Each number is 128 + 24 x the weight over its row's rms, rounded and kept within 0 to 255. Layers, rows and columns count from 0. Numbers have three digits each. The size before them is the row's rms in percent of the matrix's.

# layer 5 MLP up, 3072x768, rms 0.044, rows 415-521, columns 0-63
109:108110180148104096127149132109108123171146131176134114164126082099105099111130133108094102127117114167131125118146141099128127137123139156154148168162127105152138139139172163096156122132124086
091:084127133112122077113124117128139160140117146069138111092165152094106112117104155104139137108142158120114138144132117105141131134109116128129114110153120114130115162125141114132130146136113140
091:127121121149130138095099137084099177133136134139109154180129105072140141126142162107130114105115079145136108135132127124126140148102091107150194138108121155141119138172129110155169137140102145
019:130160122096084136088137088128121105134163120146163153126130122116133114146105170141154130089137119119119162110128121169107192097105125103106146159127150116135115142107183074104127098109096122
101:118153146139116138105174120157112115132106147140081134097087148121188186103128151113105108160121114130083089133081078159112140114138099124114128111127120099114105128098128110117071107145127124
112:146161108100132091140095084107123154128116164082126119182121159123146127076119134071167121114097142175163095105135092151108134091110159127135082137104122130091098142109146109146102124161147120
090:107132150103090163131149073110118146115140152142101115096150111093149136134148175118116156100150108091142118088145132162061153145171110166127179178094136114093148134118134145121101122123144135
105:145121136044123097103134113110096151121141141110155122109128100088163129149130174106079119094165162147145146081081139163176151125107064101155140137124116174125152119123143121173116083167138106
104:127129149114114123109152150108131139134143154114136147116112086129129140158133161131129143096166126134127151158137159137128119148113134120093124132137117122079146163142126070126137129114122112
105:106135180131154110108114117153140120146151098107095118072134157142143120114110115084147172127144180176095128170113145137126155105131113128123141170159133102119138137150119123146052133133118091
108:131128134102105121102105133081126184118089101119126152125108109112104124134120177146091102036100100136161110104165106152130137124144150117092126177115129149119141129138124115153102106146096140
085:116143128149123144108081119137132121148132121128099173106154131134114088143124127125108153151116144171123146127120095128151124102131130117112125151141108105190118128120163116112166152078129109
105:131123110145101116084155074132129166155118133102092123144175094157136106130105122105125132159124099104108138115174162108090133126169118127124136150142140127149125123151124148125124178101134098
106:139109134140129100132096140103067142122117108149133102144121147128144155114097140093153100144093148148162144112134100132110185091122104127134118146105130156109123159101155137167136086142108169
094:113117120119081109098160090095109112127140167079182119119103147091116131119118107157108129144159087104123109107091153148091141125169086140095193145153153087112103143149140144157139122126101128
123:086146108111121105128114093133144172174104212141131120144118098094126156126117137135130132099153152074113134099106110151115140131109104090117097126067142103089150111168142130159130124136106093
112:098135127107099142094099115073133140144110132124137092152112102132106134142120115071141096159157188114110141127155152159124168153159138107164133118156111117133146147138141101165120088109140100
097:163149127141132104146139082161125168147141129158128115150126111111114122136116121095114099101138159083131120128175116159136107115118151137139160131122100188168104119093118121161109067123154164
091:103130131117132105151095102133115126114156110135121118129148148109184149151136162149128160143096139082142160141104112099111147116106118131143178129117136130154128111142126127141128154130126100
105:126108158138121153129105083091116139136116189085160131138109115076172131161129141124129146158140147113093131101145087102154163134096091102083132134133164135107112140135171154101129121158112176
108:147137118139089129116162111126151129158129119098092159132122094151130123114077130148115128134159124159136131143136135122114123134120150079137125157115164108156154129136136086119101108118117149
098:141154145142139141105108109139122096121083120096150136097153132119156154149114103136103102101172117092122156139144119176115130130147117177153192173128116161151100123132139140086129136099155102
106:071186117134104128146131129160127119167175106099115134101148139123125131090116156142163138107104160136099159141141104148177115123147109162112134120111135122158099179126130102089130104117131115
091:140114154128094130111074160118135123120112139162123083103102120078176156133121156112144132133111119119100120108116106138116166092153141160124174196132129146155131131117107124105155129148108085
101:090140114167096142165116132097117105134121126085100157146107114133124124099152145102134131099121106139116174128130127152097115090158163139090131130125152150107142116108161160134150138092109087
103:151126112133143183126158045120130152164107161159121115158133078128136146160103172125115147087076126122133103121136130050155134137136114144167119148098124102153089153177097132163098110144136116
092:111143109151100114123126126148125154098132130147163145135108099125168153082106124128133140091100149138117140153130130115171137093120125128140119118145103153140110092152144131137146091112158098
109:140120143108119082081126102109117124139123151131155146127067148162160100162133159094106116121107132131151145171148124087127138100162093122143128142113120155147120092126142113133137142140146167
096:127109169168116119145096148128102139136163105114149127119130086166192155095109150145165132105152139132116171124147096153134146147149138171148168154112113132173134130169137138108140114083123128
100:122139122123077134156128108134152136132155141156130107100124113133108123148140130109102087184159098121149166099154152147101142129116160165124132105103118105117100147176151114179115110135128116
091:112092093145140155091137085130161182158109128170121118124119112118098112147136184110117158112080143103128110137143099115125130118126101155097141145119147164128153131097130201166098169162114109
103:122110136146116109134151140119108162122183152137147130130099132127109142163139127131116153150132123132110121136086117172180127116144119114108125146129109108153124144117149143153121147102131109
098:099127134154152115107120142122138112155153110114151138177172080143135125139155148155091106140094172120159140078139139111141126139131116081140127139127117151082106106168145131146131143110148110
098:125148160140149125121135115091137139110106130184159078123094135165123116161153116112100177136100095112152163103153145142092177129107114121086148172125165176166073117089128122138112137087154101
123:132152134150142121086135086068099128141141134153137145151063112128173105165120132149133125122105108135086148148154146091135111086131119132121117116139133142109117137100120109148122131088100098
101:117158149135127111114160153067084120141123145156165146182131143140160150184103134103157130095183128131067132097129146149188128129133149145099158142128171096181097095110126118139152161130114154
103:130138157164120164109116110151146109127142125083155131143122100119117133178114126166111095136156134121106187094107113144097133076147132199126127127074130129174074145106212138133127126089114127
106:161161148114085162126133130116087131157118146105176100109172133143177120133066125116111102097143106127139138145130117150154104116124114068153133150137135117140140159109130115119144134139106168
112:127159162147117159137141084111132108146128118161157161101121107120145124108128111102155101102146074163124116141120128139133130138134138163142146179114137157173096109124148153099129146113117142
097:151106113129116139159130103109134181146161127120128108134127125148150127108112151103112158165140109153083124089107123166143127107139143122149124122142135142150124139084131103137113129126133160
105:137154111146130130100114150117066161172106098154127116120126096122135104136118099149068109109161133135125124125169112118167167166119145146144120154111119138116104154111129089104129100133092135
094:145129130108125123144143113126140130117095124161126101124085114178091130135115185131140141139157096097102133096121106151122102131136134103114129127144155181088097154138133159095077166159125138
096:089122113126085161158118117116150108130119120091153105105115139123153158150124134158125150138104175110148184141091112100145122128127140134125128127146151123172164098131128120112165128106116126
022:072133110101094157126117085119133115174129157126138129138172144116121113154119136120121097135144133133089112129109120133105144112098085112097155164114145089132107131148163147120140131127117150
108:147142128156122114134147130130137157129144129154184089140091135155084112102123133090115097122127123141113072145106119133128132086114150114105126172143096134116102116138096116124106101124124111
093:096107118141114084111119102146103161124142188158123109094120115145121173135115123122105128127112168122088136107139139150095148101146147102119169129118128105106094133101110152135146115087118129
099:106139117165122115133152112116115125147125136152133155104134094115146148139127109137126133082154170139145191132141124174134121134102137109141142175116157120108171137122140177135136136105110108
094:126118104129129137133145105132091147140118126117179130170114108114107123139122164132144144097140166074167164158115135130100119137092098134134112130154131122138122156138105118160068128145150179
105:119107108110104131130160133124117163146159158125165130156108114119123102098116135102118117125142177091098160126157131109111157140162131107066118146152156160122123156168150115109154156125139109
111:136171126096109132101106151096097126143150097113162128135100126105138158154130125089130124113118118089138139127136101168102141102110102158153146134108109132177112144163135126128112067124121126
102:135177116152133109102117106167113093136128116094143158084102119139181126163145125103150140157144122087122171107133105182122144099148081186089147130131161133137117138102170142126106143109087123
108:081129145091139140142133122121106173154181130148176168116132101108155146104130147141151110090077104145127152121140120112160131149167119160125126119143127147128126104133152138116094127129124163
019:102135130120116112126098110140116114158125133145167131131128104099148140159071157148101142063151101153168182116129121115132150082165105154135159129127176112129106137133135094129151116144128142
094:160164127128088121132134136110121126140096146138127084102148122111191110122108128138122102139136111135145128147136099119106122095152115111164147147137114143135114116160139123167143093111134135
114:127118152099147117100160143142102158153121145119100129144113103106126124141079169154139084115137114135148101126143080162131152089151108112103190129145126126141134126134129107138161117133138107
101:154135111113073127134157071104167163160158120097125112108131115142140122160122154123132118119160145113128108124099159121120196103147117122127135132134133147109162125131136145133118112160153112
101:116129133130128159097134161088073132141135179103087108117144157141158100160133170126109195130150097091083106135115124143112109123131090119134152132122179155129124143116142162166163148116112099
100:113152149163118152141148134100131170139142132126118104130076160118158106133084135127117170096081100137106130171143119142132149127105128110125156136163155154173137142133130122126163103127147143
029:140157128117097124134083090108153135188118120112133143132133109154132110139107146129132155094138131096154177116155123116117133105151128168139125136121179152099133151138159101097123120138125138
103:124102115146073135108126116100143142128111110117097131144144103064119109143125169144131082099110145090094131107164126156089193122085140147141104107102152136099115164156156098161088175148094142
096:150122148128131132134119088147104106149094124161122089095142139098155123147144152084074094140145111134136161162164095132110105101174069121104143148107117155171119112131115117144142097145124138
089:153138112133109135109120140115117134145171161129143169120133131140125157099072158139138162134136105128115098132141089123095163096162153124101121149114133163166139133152152121149167088115106151
022:181139178091101155123120070126075160184105152132132139114141107121149148121120160106163132096116110114098152106154139136128155117138106122129158163125112132134138120152140168147145121101113131
096:108124118126115095124114141138113107154097144177111114130141104119160140139100114095117159133134116151149152134137149108119180132100138137088137147107109138145077120159112124096135147093096036
105:093138147118110116117155087096142139140146183135130142137085105112135103121096144143088146114183155102148126115137122153118103130134135157116147163113119142126161196150152099169105137140103147
104:130123137152102135124113124112136147149130146144137109167140065128209147093110134132114131110145187114109096131085097129126152099114163146122165169115099096110099126110129136115139151126120117
096:144133178137160203149134086109147115117150133162129143123112144146164132118120153088131156087119122144099139109133125116172116124151142108149097143120184114140147117133141135094088153141126137
107:156133164166114155115127082123128126131100168095120131136150154110118152159089191141163175137116096101099138126127132139147172122152136131134123116145139090106117131140141136100130154142115120
105:142121148123136148114102091074108136146131139126141098100117115152110165178142134148115101119137145107120085095133131144133120115128158140082136099133163135139129126163131143135143106147098095
095:154102117154155197155117116124135137177149147097117091124072105088122138125115122106104122066132149146121145145140105129143143167141072135121107127117133098143119125100111170103116109152141144
093:173096171167097122086111118081125129179103179135134115137102114128106136132126106126160119119116138130116115084096146121108136121089146121085130137068142135143081148193152162131089133117091090
096:111133119103134097113154123114105162106153107135118123150082117137160084156105125100129110105146153135178129117145119141126129108147138177149180135092142119105131104121158170118149103104109108
104:123159152131137134113112130127099182122144117124132133141143149148133135151108205104124136123127128116143126144135091162166145109149087128093119179105141134129166160105117090131092143117124173
100:126116169111131079076133149089126126158150130143156150144078116123131135130130164104163123150156151110116127125166131152120124126123131116116140125143124104101159207114151160109093138126155156
118:129124137081094155134164090122095150141131166120126150132130165105108148116066116120132168119132104124121142106156163100116141133110136098106107123148176182118130158156125107090130123130128142
101:147160135163141128120119108124117114139137096183130171135130133138142118174098140117130146142122140082095176122080152128152125139118131155140145116112139142140098137135147160147106138114157096
107:106167129071125141136104134085112124163100117114122127112124147161145152144085103079138157151146161125152136158113104152125123133138113172175141139085160132123151125146140141120112124100149150
094:074128126161084172108175094104091170147151161131098128114143137132120153135144148111098126111135107127108100109119141115153175112190152095126161161104115079127132173148135141137134127154115175
110:122145124143100122105135131105112172144142161103131141138084117117159153171136122061097182119127125093128147098173114114151131132129101108129109130107165153145111146104141155157092109091106134
103:141174137122088122097151090128121138155142132121183119164098128176126113148106106104126156093161097128134110140133149133157108118122129084121134170086112161115150138157103128121165124136084177
104:126084135150144110150126147112113128138111117145130139143068129135154121175132144110138153139177132109118185147167070111114123157124134111134104105121096143140102114107136124129134144100129122
103:141099152121116190126148157123097178134148124140112144199122146144156090185124178081108121141116102084167127135149125084090114126127093139122123137108152106134114110085134152124155138135147088
104:116208164115117145147086151152103125125123144159098144158139164136151171140133132116147141144153112119106119108108071132101112151125135130142154189140196138097120192104158115093148130123149173
097:150133119141149112120098150083087120149112140053173123104098144142110100114097107114099134167143113148159157145159125145168126138131129141135128140148137150116132152123178124133133140106097144
095:143127095137137126125156109151106124136143144158118111078134092120110163184120160134099154102114121116131176107155101124173158133088127117107103162110102152151128121141131095127113112126141144
093:120150142146146141124097142131147101103128155126137147124105119127220130109120117095136134137093131091127153112143086101106134152156119141099112118080169168151116129126156151118145132152135121
103:073166117124145171088093147127139138143148132106142135105140105131148154159127114102175129101121127151130120086130105135171115141136099147143157152132137125116140133122124118142137116111114115
103:120111106125152122094133158116130164160124109083115126127148137161116110131127139132116103120175142117145088132146112149116114150173111125102136158121106148092118135125133125118163130118128132
092:109129114096106158141131137126133166125142130144110103135130137140149143129111144130115129085115136098158162113122129117102102106137120111139128161110188148134135113126145156126157127118124122
113:118126137104138148130158118157122112130156131146149145124118135116177161145121160114098113123124171141118140115180105171111105128137123102108118137087109097093174165120107160095086127121125144
109:152132142129072113132166081104128115153157110090113129086131148143142159116120135147160147111182127103176102138111105126147154133139163119122162129149132118132141152134131127118150128089149073
101:101132129110101193126110143139147127117089116148143113099126131113133138136137128063135180098076108158099143102126113157130143149133122144114155158125144139137134131141100123119072125130097087
100:116163134100108162152118162127107111106128113149145104100115114135122168132142134091137129108158094100133151125140112133108122132099106091123156141113118107161128121139108086138137121105138106
097:123133136160134187123149130130157132146111118168150112184125145121107091136131145114127136118099135094132181128145078079093149165100129090091116148127154133161131109144114126121090135108136087
106:093131087158136134088113141101150128129085153143133139134150147112109115142130126136114133148146112101135158135101149083129134153165101105114148158082124092125141123155181112145142111139117143
106:115142137094115164134145124098068172126130136091103088103124106149128103154127149136123102116170141107128120136145111138090146077096134140090137119110107128101083157123147134103125125146086100
112:099151131133121120119141142152136120167140163143159126142128151160119154113127140130127170119131148149157160126151113086143130152149105120084150141108139174114112127114130115075121143113127122
104:139140174165134114147134142174142129104144116099110099151091142165156131125105121172068112131151133125155181107165110174151221132151141155123110164117125159133138150134142137145188104089122090
100:113181121162121183182135099100136142149143125116121110121152078097107165171142168124131096145096132093098133102097119121094149141118159109067122117077144118146122128136142094120123119149119125
094:099147162134129113099139100152151104142113104130127157172081100128116143121130135154151099150125139169092115110127097093158124125178158150094184135151124130141143161154137118089143151127138123
022:095160109092090135117146098129123149163135133135107084117118104106145134090122165134140140092122140137095150152119113125098158088144099153097167128117151113128146153103162198150115085139080111
102:108073152139139154130141134107129126122139132132113097145169124105120128160127125129131146155109148127136141099140132170183157123091118128135113167090153111149095117098116142111134122107150119
102:147155122103118153091129113099119125158141135149091179139116120123150085155117177123123145167170144162138106164154114121133167152175167116135151160126113129101141128127138109160124128107120198
085:076150127111130102122095146095100133132160139142121123117119154108134139120141190081146139114195163137139176125130136158109147131153117111146135193095141160121101146108128113123165113081114134
097:132104120133118123135092143106139175130127145145148092119131145119162123105136203133089121114179116111159183116114127102147107077170102109093096167153084105117156110162120141143160153154119107
096:117125178134115121115107133101127164144135122130139171135105143170071126097112148131121106164114172123110137136165152183119129086128102154135153135139141126100118088131117133134148104127135133
092:080125125123130093104095119122124172137160160120104105152089150086132113148096136122103117151128132107120150141140065124147137102137156153123154136146110142122141125156163138125095128124163118
# layer 5 MLP down (transposed), 3072x768, rms 0.0405, rows 415-521, columns 0-63
108:137171136119126155101135084099122142151118109059119170143112139144130092142145153131078144110119114129156125113091132094153163150122102159121052100142147143111133137144103142154154126101171077
096:060121118125090168168156135117136114127126132125106072129159130116125107122117147147178163041121152096105158139123164132142138135141093149145129143128073126130138135097102145118169160129156145
096:117160115129107132103155113135114152117090122160142127106168110162126099122147127101147129106109157147096118134144114143134144138136113138131145153151153089135142123139145140101091171138106150
013:137128115121138131133069158126132146095143137114142136119101138118080130098150133105134164125136122133127154120153192125087148131141140163114165083151117144120152152156119138155138137142109138
097:155124123158190107136127108113119139145124110130094149147102130130138187106129161147130158159142148141161129153093180094105104073132135137132103142132130131137147125128136098124152124205155131
108:112102168140144122127156164115164154122191142122132120072159104121123137129111146161150120115158092135115122133130067126166136141135123172164129128104145083125159078137135165127126093101094125
094:155166090136114117181107144118145117148109108138107176112133107136114155133146105162117120091105143137178103108137115083102114142135175111131123108087142101134169150133127155111126116134111113
102:156144083130119114100116107144127139131110133108079134109129156138119095120122122094129078134120104121117176148123072126150147156144113095100123132114090105134136113137069161131142156127148119
104:118133141139098132117123165090117124095121110134119167117137165146119149137134122214090093128110108129161145107113124161105171121113095138145145106140156135129105121146163137128162111085174132
103:106103108193131111136098154116125123146092158095146151133142133114146132131111080112118138112085131171125137103134134174149108128142087127111131125134099110116136104116134121119134116099123187
106:147099128128138162067188139122160159124122166102139096149159140126109089113119100118105130112145129106126120112114142081137147122158119127145130140154124136155143122151116160088116141102150114
093:108136153146148161116157130126115125136124129132132198124159126138127134124107158142113117083131119093161174124143147155096108102135127120109136151112150119125151128102133123099143167142138123
104:117130109121135105115144170146110159152110144148120080107151092103128122151057150135097126126157116098102151155157139160117140123145118130135127096134150135161177166159135128139102125107122159
103:139135167147147107138157137130134138120118149062149130129163160141174085153095097117085141105140161111139146129159151124158120148144160118139115103168132107160129095178145129127175172097105154
096:126174105182139127115107127157134115175153145169099146107178158185134128121153139171106133110100102159148165168138104125130143110121141178123145104092135090149183138165129156119145079070106150
111:129126145130173090100160132144134102142072130146128143112138120117140162101151127138161100172159089156096131140131144104152116115126085104135153146113141123103096110174135108101171126109116125
108:135125110124167152104093108123128165096145144141141123165166155090125148137107161156163160131100114083149109136126136111158144163119143067122112177127135108132105146142150105101169087102145117
098:125149126102086127141118163146155123131117115095130078125108136057119123125102122112107056096126129096109076137109093154182100108140155132146134084095117148167083133107157129175119127135136162
094:126112100096081142075160113115148108122114123126154115128125142127156127074114147123078074140155139140102125092184113140141100134111145119096095136158088115108103139107142177140100109148133211
104:107098140124143100137099116119157121098079144104162139174148092129126154137133091106123119113125128099154135105128147123127139102113093138117136151107138134125110133193135146103100147103102145
107:148144132100152154134123070108103121143131128149175158125191086146139132140137136139111163105137096109142124113137150145108134133126140143156135094163106096117156117138149152113092107107104160
100:148140119125068192163168133144146110125151133147160147125128139141135126139110111133152133153142159137132184098137093109166187121127099130120103118123165126144129116141168111114095085124131157
104:173115143103131181156119135119080091149094090091117145136127163180152142117127112097127157158117067147116114134161139136125127102160163091143108106151121156099119123146111149119109110160125116
094:161135134139118108075114166149151098135118121135138143128145116115107129132148130115127095137125139126093121091175107130070139117147122163126113116133128153102139146151106107134134143122148117
100:102143115114134152110111136097181122098106130146087126148133125136099144072143116095169092101133139096103114154126139125147120101103151122146134121058142145078102130085161137129151115112136137
101:173150123144175118111154082107101122119128143106140117105123163110144113146122081168166123126162148127130122139165051125136142152073139121102160152138173120117138137119164101153075158105144073
091:141104145131142129144123156090153139143140172133098100171089145157152137168072126136119163127131147126138106151140135127069086135110088095132108134155109139136163095154128153084091140132138161
104:146117102124150112154130126095087111133136109130122134127122122122127137118132100158135107110144151149121107117135096113124121119108136137090130144144132153137098114140116101129100131073109091
098:148094112111114089136147113080120111169103133089095131130191092128128144127113142145124172105186120087097166154139152117115121146133106131129111143129173109137127110163119169102123107143100165
099:127115130130099127143133129143128131170155132114074147127134129133192085143140113134150133096141118099134136102153146161157131121098145145166169140145103093112107169106122093124135143116111113
094:184114136124157134153117170116131116128088095162159123122132118109104095144110116093188149148132117103140103115112152152149117129158091144165173101131099129149172105128149160105137149148138097
103:130124183115096133082150172129167112112128143146146123099138109148138160090137086087129111155116141142138134114121098122093092123161118151100145111161067125149152134136126151109150082113155073
100:149152170128117163123072129111103126116080111167129133117124123136135135183116171159111138128174145156132144108116150104118106085143127144143180107121150128094079147176169103103159114151135135
095:112157150156168123185145125156168106140157111110099115161082152093139109128125095129145101109182129147134143092109161118129102130201130134128142077181155116136153119142140110139134174149100141
101:154171059137141143108112127136053119137114150108158159127115112142157117120144113147117138124115117129131152124155144115152142109147097104204163118109117139105071152087113122134133120103114099
102:142090135131134110167094084130160146105112119146167085108134143136142142119148142112099135084144109111117167144159095122130088130142155121068127114144167112132150171117123126114114129114120121
102:107124140120126138090118089145152066109133144172111136125135116065139106093140125141126120158142149112113124161132122129138137097119112131070101126128136142128108083103112124112114100143154133
105:076117107120160160148152161148142094087155136117155124111112138104129125131138113156148124109103130140142131135136116180126171125128116124127135092165133145132153127100151125156145159093135142
110:148147123081107131151114122157126153110135151128119166124115154166120158144112125141146099123105142086126096096139129159095127141144125155124162126121156158128080147175169130114154143096113120
101:101121160073151142109148145166110153120111108113108117099141033097105128102153150122112133119113155111169156135154111113121137105119142125121154124126133100102190139132149130141144125097130125
105:146099135046153153122114147138069132089110125091133141141102157150109083151144100122116132078124100152140127153103183155170112152152127092150157127133130111150137101088136109117181110150130113
097:144109077141144124144105135110123079120102132120087129130160090127138146129113116107135133099130085130130124161102156125101106129150140150137159108148171133143173130101155106116128161120107159
099:113143113134103173132180112158150090154072126096156077122132150076129088103163126142109109137126131157109129106128120176153113117126123085089120118107117146156150150139147148123122127128142158
014:116108128095102092146145137144088135105122160112145109152079124112138155119130126148152148126123126124122168116146142143102147150170097153137168092165111125123164105078173082145141141105128111
106:139137102074121191163133181102101178099142095130130193182142146137134129123139111121123141081147126170174153108099118128133149111067134133130080134123151132158135082136163137147152143100114123
095:161100076111113132149156145137139123114104100121115089104161160116136107114112163116113140125122130123161150152151099133152164116125166144107147131116156119119146139124150117117096154165133135
100:107135142129157146130120129087100107119105094188132090155120151101130089199126123097112161093152121123115088132076134108140088117119180122162122122161130105130113131130129125096125149153151159
095:151164164118078131116116093147109118107156179109112105074126109138128132184151110116124129147175078107090106118138130122099142147158151110090102110120140116093062109149145118119153110144127145
104:130130107157123179151133126142125147099116148091149135099093122154120172091143123148145109128140121146143123106121156094134109108118089099151183130125149133187111150138130094128120161118151113
105:090121130131141107109115125138124129147147142169168132176102112127136145102123095115142147112148132183131138116149130171160152141145152153129155144133138081154154127119154100102101130105108149
103:112100131094101112153129118151101130185145098110138148193096181129086107094140144120146147106131121118158102108109142087117092131085115082139149127123148150117114116112097127166091141142152126
107:101084131115172104121191080099118131188170058070124120167133116143140132136168087126149072120099120125153136152128127091123092148157111107081138134168128095170133138138141158102150091152172157
012:149093123145122107132098140125147166174139116122147107138153141091170131115110118174082143089119127142104137178117151104115151151117140115125110187142136116135157137126134131156162135089098087
096:132161111116154160132144118112152161171206114136118101110106137130136103178131156130130139101105154123157152138111084134142108137174155123123076137127152147157122114146103159120117116112139122
108:135135130142137148126132117126119110114163100116111142138132082118169106138131153122124139124172112135151105124130110125151153119123160072115113130130122116115131125126124162124140138105161118
102:132154115151157140113110100070136109140151087192117140107153120099113116124111151114132085119127111113115177140116160126129136146168150111127142165127099091162147180134108109122163099128085169
101:129128101119157105106140116160151113111136095133106096116111140103136091147141130107127134153130160123097146117173107110083139115138189170152118154134163132116185104171101142210150123085123147
100:152122094123168169175152129123142128098141169136157133122112080142140139121139093144129140138127100131164120130119113121108089099111112074109092158098147160125154111123124125138140142130132171
029:152094148154115110169129122092135135134159107157160120129134118068178143135130149121109126096136136085145155084113160147090139166133135159127156116111118140098114087150101137147137124106127121
103:095091131119151126138150099128163119156133133144117147152160083110116138155213137161125105133133110083140095151139100176170134085154106106137135120124136117136111085143173145130208107152131121
092:107106134126147149108129184163151139143093148129149144113115098115096081109142112148107117137126124150100077164094147116101098140144140132113139127131109164102119093141137130091129115101132132
093:146142158094106142085129149108142132157124106105147141159128096105158119123120130125122117173130147113128090140187136140144176110097160144125122124119133109137159157113128127142135083154134121
014:090146129142093123136138132103107137128130154131106155114068111161112157154147119105150151107118145117125140156138108097138104131142125131119157163150153073102132141097182089123154113114147117
097:147135116097154150130143136149137141100172133098101126133136129139092112134148142126125134104114104088158121116145094131151118153143139069142134113137145118116140103124154155149152104180137185
102:110152169161098141163104129173142162148154124136168109118141142082150134124115089133125151141157134141145080157158126167094164130112088096123097109129131136164143130086118123124130180113110138
101:135133141115122092136142129152130122149092101133131122127097120113112144103122120177114141133166126142089154125139114104104105111117141142104113167097102101093122132135128124134191131087145117
099:094169107130157157103137141144126117127171170148128179119123141148122131105141142119157165086158134146085119130139107151144127097106115100132110158130153140100098124109173170142144107175152122
108:146160127135134156108099139150153096210126104129153098134159121121129126145131115129089135114137143128141119118122153078126153071129134103106165143120103135107108105087121106117150127113125086
105:133129106138133132098131138162127127132119168137086123109182089143096140138149148076111132148112135111137119111085177127088089136127134146098156140102133130132157105113118132130187157098139086
099:106137144089166124113111127092122166113113127140161080157137104092160124128118135078102165130102168185109136104122097137114145159101125157106153105131115123126134154144129085128094112093104100
094:104167130095117128111145106123113120091094135132137153194098150109091114109122140103120114101135130163132136141140116124130124151102105130126155111144105125118097115126133107134107124073159131
100:118148113131113172115120124129146104133083135148139181125122108100094131076133131114136128132125146145090159106129117094104097109121134138135130097141170190103126155181158123116135102132144127
105:122180138119140087071130100121075087121157125118116120115094115178137081132114125133111126149088161127135152096118175118139062143109109094088113114123145165082134155141154187108146117121156105
102:106090111086131110118113123161148147134146091099106118106137146124124103150110153179142124063154112139143120181152094174092122112137150123085125103148129138172128104144146162154120136117118124
113:190152172134140131150095168088095092189184158143132139089103123158128146166106110069142129109117153126127155126117119151139157078147118124142136136099146130143125171099137108124141117122158158
100:163087144140121134061149130160127091174130150099131156117121143152110162144144140108126136153149105118142143110098162119147149117141169131148146100164123114100155133123137106150159113159102118
103:154105128120112095128130143147106162139134128146170172089142139142161149137103136146084096088113072149141125095115125108074102130096101157125092133088136148159122119138149120124131164161094128
098:200110126086167143169165147133162070156094141109109139133133142158112152109125106116161142172098121135146102123148111101160118104114100091113151117117141131138120137142140114178113191151105152
102:151113134144130129133115119145153115137124154123122144083150147126112148137124121128175140105178124141105125150117142157128138170139122116110113129131144112110126136098110109115139167150136116
103:177117095151142177106097132120153137081150078134088148120168173140118114084136134109158154070142155135118145146124097124133167190145114175157135119107147114111146154095151129109140106109134129
103:107144191145134139117109118136146125150152131160140101131160080113101166117130162131137125133075111091112149141102147119146102134125151105150127102123127214171132132162123129105167159135108122
103:162097128144106110157153114102124149154108122127159108128109117143164127144132117135071120186124126155122075147173084136080154102146142133132110128130134122138116096140097149134140163145182165
103:151112155140095106101124117094112135091116107173136105136167138149113129119099139155104114121108104124074099120142116135111108119107132107128139128138130114087081092123148100099123175158117112
100:201138092119120098119092148136116098113129171129104135121098161100159133157113143128130134168093091108113163154123090124152104145133131119106094098155119138130099081138111141154094151118085130
096:111135121062143111102120138155124159117092095123113124141140141129059149144079155110155127096099115115124146118142138143137182122147155138088147187156136134147100085139125143119129171141105098
096:164123126118121110100126122143142171096137181115148114107124067094092121128131111163132107120127096111151136126126162124131170130122110124118158133162099128114124155120107130115174116115153112
102:154133136107065102120100147125135158102134131146142129126112068166157122141115122114109132164118132110164171173134082140131082114153084127086118107102152117126128146121114159155137111126130137
104:166129145093150172158098129144098125113104064155104161107138150162124156119146148147101107143093145120147119139088145132149174111135095149101121143136125158139178147096088144117105142114135188
097:107113147141161170150139124131109168132067139152117175174128121175101121096118145119135146072157088147113127170132129119157158127091112092169125164106116124111113136135146144135142126130121132
111:109128100129175184171147106093141174113144134158131161127117164123127109156113175146097168101140091103150113155071106058126141136116164085148165131127172125147144123129092140103088166121094114
107:136146097113156178134126100118092152148108121154143122104135106115116131143140096104159146110118155135109118108192115137128098127136134071127133116129144129129134120140155130145172149165142143
101:111123176181143139126134115144158146120145130081149099073120096096115138132118134167066097175126142103136134106101133133155120127119173164146105085088140099118152098112140088077149091150121142
098:113098122207112148080127137114123118157168120148138155120170118125129125090157142114127163168117101130105090175115150128096112101127146158115101118109142134123151150150100098119147126134116146
098:100096124135157126093108103182087108158061112100153102131162164112131105140106127159173156164158108142169151100144138121170132154153142080143139114131121123118131108116113092111143140127135157
105:115125116163134161130152162116056125165120111110131099148130146146114155107126155170149141108159088175142153068082090135094123130129125106127093157107071162119133106121128115073147130123137129
104:140127104096102139095142123083085105115124119063124143096140162135154136128105053115152129136153108123101155116124121129151137105122166121127113157128150114138104132101166116091136139087120204
109:110148162120092135127094190147152071136113134149095203125130119141131148148091158114133112153164174096144144125107142139152142106106128145113179136145144132100133126100122140165114145133162117
104:161138128115143089116143137103118139116167130117115145136162069132056193112136146127110105118141136136100126118086100152156065165138127130146152104126086120132087080105129100180148182139121096
102:146119107145069144182110117094155143123134109126086136177117121138128104095150140106163120148122100146173121120124139128162129076062105148112118142138103127066105131110105105149132113135136146
095:135108163114150144115105167085140134135167106133134103108092129123125166160135087124132120118100157125177156112200083125143098132132088117135141168131160115120149130107136172133116149116115099
015:166115124098123173125101128129149131108121115108108112124127139130159124180111115139125140135162113153127148140118125144175108137105167159145093141127168109166126102077160129131096164112102150
103:117109133125103059130115096142095084132147182124146156139128161136101116160121114105139146135112110138142121121138150075159143147129138115175095136105128145128128157099151118102160134113091163
100:114106115160145101106132154095119151128142163136119143120141161141153102123160106150122170133048104134119129158148123160127149122125099109140165142103110125151121138122099152153124141092140129
093:121111126126151111169135098125115129143106116104083135193129108140185113108131114107064114113157142119134116107137183143048144104109125164157100136137106121115149130147145086144112095164107120
098:117104115092124127103107095113159118112108111126139164121088105114112141109096138056113109081124133112129134122154136123168146156133119090190101149110161144123130129150127121135134138131110122
095:135107135128125126127090143130111121126144139116161084115165156108153143136128150121107121121158144123136139122124110122148165152141138130182118164160124124123141117131144113108177164120120122
091:156164100124098083109151133113218143149147170121111118118112143118087138145138124094147156160154150130127139141182123144125083144136131114117070120132124128143109115120151123129152119107109128